config.yaml
num_hidden_layers: 22
hidden_size: 320
num_attention_heads: 10
num_key_value_heads: 10
head_dim: 32
intermediate_size: 1280
vocab_size: 4096
hidden_act: "tanh_gelu"
norm: "layernorm"
norm_place: "pre"
norm_eps: 1e-05
positions: "learned"
qk_norm: false
attn_scale: 0.177
bias: "all"
tie_word_embeddings: true
parallel_block: false
extras: ["capped logits"]
init: "uniform"
init_std_qkv: 0.0352
init_std_o: 0.0
init_std_up: 0.0352
init_std_down: 0.0
optimizer: "muon_variant"
learning_rate: 0.00225
lr_mult_o: 1.41
beta1: 0.95
lr_head: 0.00644
max_grad_norm: 1.0
warmup_steps: 200
schedule: "cos"
final_lr_fraction: 0.03
batch_tokens: 65536
max_seq_len: 256
doc_mask: true
train_tokens: 685100000
max_steps: 10454
dataset: "wikipedia_en"
Each number is 128 + 24 x the weight over its row's rms, rounded and kept within 0 to 255. Layers, rows and columns count from 0. Numbers have three digits each. The size before them is the row's rms in percent of the matrix's.

# down: layer 9 MLP down (transposed), 1280x320, rms 0.142, rows 841-887, columns 128-191
# up: layer 9 MLP up, 1280x320, rms 0.142, rows 842-887, columns 128-191
down841 095:097148117119147125132140113113093151130085120159114141189106145100150137113129108138170098134150131104088150095147162148125087057129113107132116109084106146107134146175127129145137119075139167
up842 098:139153119122129130090097148119092129102097155156104115156121149105130113121086108154140142141108161163117144123189159119089159131103100106139131141120134192156163144125164168168158114123121131
down842 106:119136126158126125108109117164117130119121126085095118106111147129138127175103135166114141139117160113144141159138129110152118131120102098169049161108145101141152147129145142140127157168100178
up843 089:090124145120138126137110164117145116106114133153162109114137143095165147121128131151124108106142138155078150121179112107159098153122122143113124092094090118084069107117100169148136113137079105
down843 088:181171101109142116088160132145096173183143155112115091144121135115142133110133133126178134151107129077134142127088147109134098096141141107165135100151145129147174133136111112120100125105119159
up844 103:095123146129138142165144139126131095120153121144110146133159140091119136140115088178147127153139076177141113133129116174150098126130116105073124183088138106135149103121129148183143101150144131
down844 105:122107140143123099116112153130100086114181149169154103106149102128120182115117105119108118111129123100141152147125144091156136133155154117124125171105174110081116181103139137174141155102124150
up845 100:120100154116135120122137106123113103114114136136142112148144130102128109139131128133120151157139099157157105139076149110152167122089153127090103184101134163134156103135140147139091103132110138
down845 100:101118099145119111140142179140055120129151144164128160117111144111117142127124103184070150121082147136127136141125105089168078152177152173149176121155096178142106150128160122139126131122133132
up846 097:102098144186133116108115126121155119130162104084122120109143117158152170141120116125145124121134094132143178126105172129165113107109099122105136094136129144136163129133131111113108146165080176
down846 099:145170157128162118161106100143055108162113127162133110112104097143136146145089124142145141125154102149130137140135166173134112104138134136132120127115119154138131068141145131115139169136176158
up847 096:146118146104113168117163153104149135135125090134142161094119095134109111091123123122163100161141157135112144152135155105102100111144161101134129109144109124122066120128106172152123131113134140
down847 088:130143097163176146141103138170124143127120139132114119098144122097078156156134152089070113153067078123103137102108137125089115122122130129142153128100129111150126173175136141111137100128133114
up848 096:132138110133102095063141125135116138142119109095129161160167100125121115138118108141161065132110115143145118151128124058152139149116122089128112105115118073144133125090144144130100098099103141
down848 095:163106119097095128152120146131166113105137165093146070094137109108136149103138154109108129069136167096155157158171099176129142092119123135114145110149122128127123129128132097126125137150110097
up849 097:160147149151114141128129133110084129130112127102123125148124122113103083091088165157100110159197157131110132121128133113152113104095127126140157094173135122109142156106144173108130134115141067
down849 098:119105106130153100121101116161105138132166133091149162120114146121146102127146191093099133126120120148108146173165105116080116146164136196156127141121124102130105116094123136144131135142128140
up850 098:126120168077096103168095166096125143158093099099110154133107145126132144132101149121111106079115112109096137114176133135121099078148156131105156103122145144132149127106087166095107106137088147
down850 094:126117173118170124124146103111165163099145113139122104137143149140142093102140134120130136094125110132143161137170129171138142129128118092080148147137098096116168140124113127097108150144157159
up851 084:179144146129117113108136105140125127116209145142142110159167170150176184125155108110121117147098173119143097080125138169167132124088084119168116087128165153165129107143115123138087094110123155
down851 083:107077103156135127116141122094125133090124118137101156079119166152099082123149165102148189102166140170100163135134115103125122141117142146100113142125103111120193094108160114124124117150131118
up852 108:134144113119120123104146115135118126133132123144125136131126157166130147120085139147165159142135107128131115125123125118124122106130138102146073132160121157147158138147114114120155111127143123
down852 107:148144152100158168127112121126106105140146106121121164119123152160104119073133163134168179099127154128135106117153120113123140110117142103112147142158114117144146124112148155094133134160163127
up853 099:088099150143101152100163124106134153151131156164149131131146175162106131075152119113131114126172105092165121138133101109092107147169135136123127143113110139134144138114131103136089086145118159
down853 100:150148147145112110106163118126127152116107120107129139116093132146163145109128108091132132134150146086109145121140147129115106142112142172101152155165107173140127113094101145077097119113138132
up854 104:115110105082092159103113135116158106143168165146121137132112112121115114108142115136099088127128123160140128119125125126116087089141137120108116088098122125123142115185072136078123106105124108
down854 101:141157133135151159083105102153148113128100113089115134090080163151137095108151145149130128094134116130106121143110103115109132132074094171146097122144127110139127106154131122121147123131114159
up855 097:129176123144147131093132121186104119141179104109102147115158104140099154147120123123140154139091112139141167120120162136134134125146121144102111083141154143154143113110121102097173139111137102
down855 101:134172101124165088163112119120154133122117147166137115160132169113126131127114137123127065126123140122182133146104129136108122088123134127155153158146123134094147094142129131111100124126140141
up856 098:125136107091138132136111131155113113116142176162147154101163125168150113145140177141123150155144159109158150117104117150118114176115082111079146145125109094131101135126123093154082117132126160
down856 097:114137087145122099084103171116126158128076121171125105112149175127129089095097142117166132077138121119078113147139121109100123156160142117143137123109156139143166151135108121118135106122128181
up857 096:125141114120128113142146170103096109121152123136082151120107138125134126126095160087110135169166094128145076105096140168153112163061153124147136170072133135125127159137092123089185073153098136
down857 095:173092145120149145100108100125125144148156180128096105098069102105127117096108105176130124141164122145107162116132129147118106123143104157135117130161118132074134105205113142153146108164160103
up858 100:131085117139077118107100080074138158187107169117116093156155146130135166114134099114140128117111120133148135152131156156119119118165138135135091091120159147161139174116149136126112118105147150
down858 104:137118093094130118169125094118143112126130163135121154170116135106118144144094123116119129109079127135108139089183104150107133126095101105170131121137129151137119139140117116134127093130092135
up859 101:176123089098177181167147123112087132108111105119146125100111144119149078103114162146127149123107141109115154139130134128099131106107073135134120119141142165134119167159177089109096152163122114
down859 098:141130150126099091143094135154095142169086147087131098104126135131091168123104130074146094112135150111100126108141113110129143162110153144109145155119154090123094156167099092109138112126068101
up860 108:120114173124108161113143151151125129125097130124147113121130136148117146119119131158099162149136145134166125151124146127151152105134123134126142129120109096154081141161152156104062099158110169
down860 102:109109122126153136158169132115093146116151113133137132130136124102129174172139128147098122097133133091125140136129170135191117115119145122075114150125088084093154128149129108079166114158122122
up861 094:142165141122117112156139113138104105120111126108111103105147127164170156151135146107103100136116129062084137137170122169098139068156092126144164091091142139145131128123117137112076139144093119
down861 091:101106152139150114095093127133136147123093123120078149107153145152124098116118138154153102095141131164088141169128084148134151151109103129169170124146145134113142137129151166122139131120131120
up862 102:102121125079135152093118156141087128064163148131114127149158121103103150115083118119144115105095126148163116115143078129104146144109138149118156132090102130137115131152133117174177074114133146
down862 099:117124131160127144132147130128145169126127129117166112148128152126189158127129098138121154176116129062138098111152155125117155077090124105147097152136147138122128123093078120100115108090174116
up863 094:141152142141092122123134146121138109117164100119140160170120140162148158098173122090163145111076120112142133140106127094158105162125160154106121116123172149155080118122130156076095074111142141
down863 093:184144168117169149125046119133175140130102143120133109131115157120111151117140090132100112130091127092135156089061132125145174120129102099148132137121087140150088110108132104150099158174122128
up864 096:112102108116072119099104104143132097116116160121129143103144115105123109145113143169129123137114094134151125086147104172127135088152189137138128083122133177098133158131124114131122105141177109
down864 097:118112111127122128115126110124131184148160132134098133125172126205103134108150124158161149139135161132118154118116124118127109125091109136125073101196117140072135142125143095091174111124113114
up865 098:155137096171153136136116139112094129101102148137098112131136093157090089096100116119077127142116129156116105102123118136114117070158116095156150145121103114107140137051148152119114116083168092
down865 094:131121142114133167136125169120132160132138133114098148123092188106105140119098102100139143132140113120088135106174109117126135146119122144125128106085160129124120145116130066119142133136097117
up866 103:082161114112099139155087087081152136143089157143149152130131126119110110111170131148084089122108146159095091128114076089100070119119149114144118192109124150112158094134094127122090168128176110
down866 109:106107110082108143172117166133139084095140118167147131082116066071128161125143103174096148114133160127118124161128119098139107117107111085112097154128083091121141115172114169149184149148158104
up867 091:107145135132079150117122117107127125136135112139090146131102109169115153154111145143164140109117121109135067104132158102136175142149140119110123140098082171095111155164160123098107141142084155
down867 087:142118130172147083117114136148152107094152149105154102114130126110113106129055105123126135140133118137115140139138132143139161165125121132193140130195102118146132122077141129198103127123163098
up868 094:117099118115117099133167127115133109153137163127116113111073159115155128115134113147163138139104101113115148135193150132075129129118097147102126127109090110130125146178130104108114118124168126
down868 094:118124108097094085117134174104094152131132089122135134106108125109104138132134138117141159124128133132102104128152075117149169127127142109143143135109162100110159123104147134130117159125136133
up869 098:145135136119112107139132198099130092135086146099108132110136105126123137141171137098105094150123124139119127146106155158131140151055135116138130136162191115136120142117123160073117167089161171
down869 093:152149138062146100117111094131168125124140135160135071126111087143096143170137144135185130093100145106143130102094138102167149120131101116171123098147176144130132128120153163142149137136143152
up870 106:133121116143125097129125180099120138145113131153139122118090108150196115118136135119123105083135103115125106150116134149087147145120081114091142147130142113132169130091143114111107105134140136
down870 108:162137135102128116159132139099128130138171148142090106110133141122131118163120125118134131159135140119145161119099118133139128143151125090123179182096120136140162136137132160157096171126105139
up871 096:154145125145122123121145100121147125137093123171148141103092102109138143116171146138131120122132103131106104149139125146148161188097088184124125135101104144074132094126118123105070128110078105
down871 090:137115154134128108138121131146126118127116097085169129141116137124156143162135108101134106094131134144137101103032145141158162135128109153169152148149168149129128126141114138145117116179127096
up872 098:194166089117096089149176100184128140145128093153171171105096116158061117108122155137127112125133143140131170141140156125105148122105085117160136141161101130147189119130091098133110109139100128
down872 094:116152124145093104126164102175114110117113137151144154154098143117135168158145121107181148138121181077141122107142094132137103152152124167094137196113130133129097119129152109144109127085160077
up873 105:105082112156122157091142133166140144108113125103137127117110130104100157128157131124110109161142137100112162133142156164146111072117112137131149125146125129135147162145173124104135115155130130
down873 105:103152121129083168076121136093126123159098089123091142111133108093109134161127105115119142150101092134160144086162133123096132091102135129121137102114124143149109127148125135174160123132104129
up874 103:121151139127137148120172088150122154105102127090121146128139112128113141118127153101097088145114131126117115144173106151115134106118099137136143170106124156138164138109129138087123109123101091
down874 102:181128119146165105123093099108162157143119126114120147149129142132068113128119180130133143101122139108063150108077121117132149097143085178129113115123138132131119103170115157193148137175167133
up875 101:127143112138124155135137137104114149130123109132155139147131095101134087104111163114154148110114171099116116150143110132136138147169133154088096123125120114144137068127185150124124136156147123
down875 110:112102131128121090129131113149116113119107166100115074088137057167141110131162125129090164119122172109126138113138098143156111132149166120112124148090116134120139122146097117162175104136139137
up876 096:143146115129132124135159150138130088120117131156135119146143153175127119121135167123130122170187150110167140134099091128166073131094143074131091120133096126141138094106153152110131120149124146
down876 091:157160144124091147118098093124122128156136121124146122117121097113126148136141092162162140160126104081118129083112177130149136110181102161147124122178133111107119129107097143128154101089106118
up877 106:188143123123127144090138145133155105117140128124125123122121131128121108130117156157149159141140103147147174131140093140109134122106091101134121131101131180114153140091172150128161124144090108
down877 111:130124132124138121089144165078108070123157153119128134114088094104160110113105144151098139130144125112104119102172121121109121151133125174129150133100136101112089122105135128120141118145123127
up878 095:095122149171132136126183143122116129122095083133163121139122142086084091129075140154094123147124176096112130147145127172119115147143121161129105105120099137158098198168133184122115129158145144
down878 093:153126156120136075128137115106145131128126129136091116121125154124131134101125123111121170101133138122123108149147083091185137117174137119148119116166102088099139099166148094158149164132130151
up879 103:119108142143117105111128111160145121125141104105154144146119171106149089085130111130173091104186158148183113120087168139157173125138132119098132168131105075104136130115104159120126126101137132
down879 097:107084127137174158165088097121138134118155137127103125132116104114114107090114133116141139149111173125142098129130156122147098157118126104141130160148114097132125132152104156125115113132127107
up880 101:181118122104136122124128138123116102130154109151118142126098116098087139154168140151092131116125162113140156142154173091088141115126140142151147130111145142141122049125147071121139085100096103
down880 101:140122094127122116117126098122154146121138116161162144126122124139132152175132158105107148132133088125123145143142127099139172152117080128134115147159135138158122119144109114161125084126116095
up881 102:121098058149149096128116090175146115157128141153109129118129129170200135157131079094146138126174125111128133127098110175150125091137140166107113167108144116135133095135115132119108112126113115
down881 104:168143148101146125108106094152138143142141092152120123179092119140129099103141086108174159115158118154127168154133111120133135121181094127139132134136122098157167154105110146092120101100138172
up882 108:139128170147114082093137179115120127124141127126132144167140139170114102124127171141123119079122133121138126147180124103105086142141150110109112135150145124115113199113129122115129135124094087
down882 107:151133131111140135135120164146144160157109129138124137121121118169143095126132138149107134094100177114086077086114125176132100150139086133139141147125159155115115110115063116111080122152130138
up883 103:131097132104144131129119140137108142139180124124147132100145148109104160137088124140172134132144125124128164143125133104134137092089136133107163120101190139161159103165149183089119169117117126
down883 107:137149103175125113152142128170130113119149128115170109112150155121103123085074121132139185124137158152133158153114112096128108117139120131101142073107073164179104110154138101122145119128174124
up884 101:156165140118186096116101142132081125116107152168154098128136125166104163161169164128142135118141151125106122111071141069138110092125078098135118108129167167120147129102137127129083125111127143
down884 097:129123109147145130143116107121158143139125082098117128107125089090157143103128141159109116097117142158143104120108147120158134119165114164093111154127104134107165139118110160112130158158136124
up885 096:123116141149125136162150111124137139058133111159139106163116119117148111135143148155098144164143106154167143128128161114119142173169108152101088150117125114147129152091146134131132141146140122
down885 097:114136150101120100120138096154133139102111120126093110137109109132151098145118058106121127161133128107114180080078109117169127146138118091129117120144147131143154158127095132162139120163146138
up886 101:161164144163119119138126092134112151165130107147109155145144160130132134084131155125117096161116107116154137127154134133132108137080133156140161152143102140100130134124117109152167118130162127
down886 106:086125123147101114117120116107190150117142142104151127102112135144147096139135123135111110132095137114131124099132097141143131133136157119161141084151146156145094116079156140119119136103129105
up887 101:108173088128147114150163132110120145103077135110140141158114092153100118134134158147112115085140188136145178155113133161161100161102107174116130101111137145144163162113079144106152173108119107
down887 109:133107133118114129162126115119119118144086149129129129145127106118140141086124146162138094106149111086096153139053117109121145046131137128129134140099152164157112124083165123140123084105094118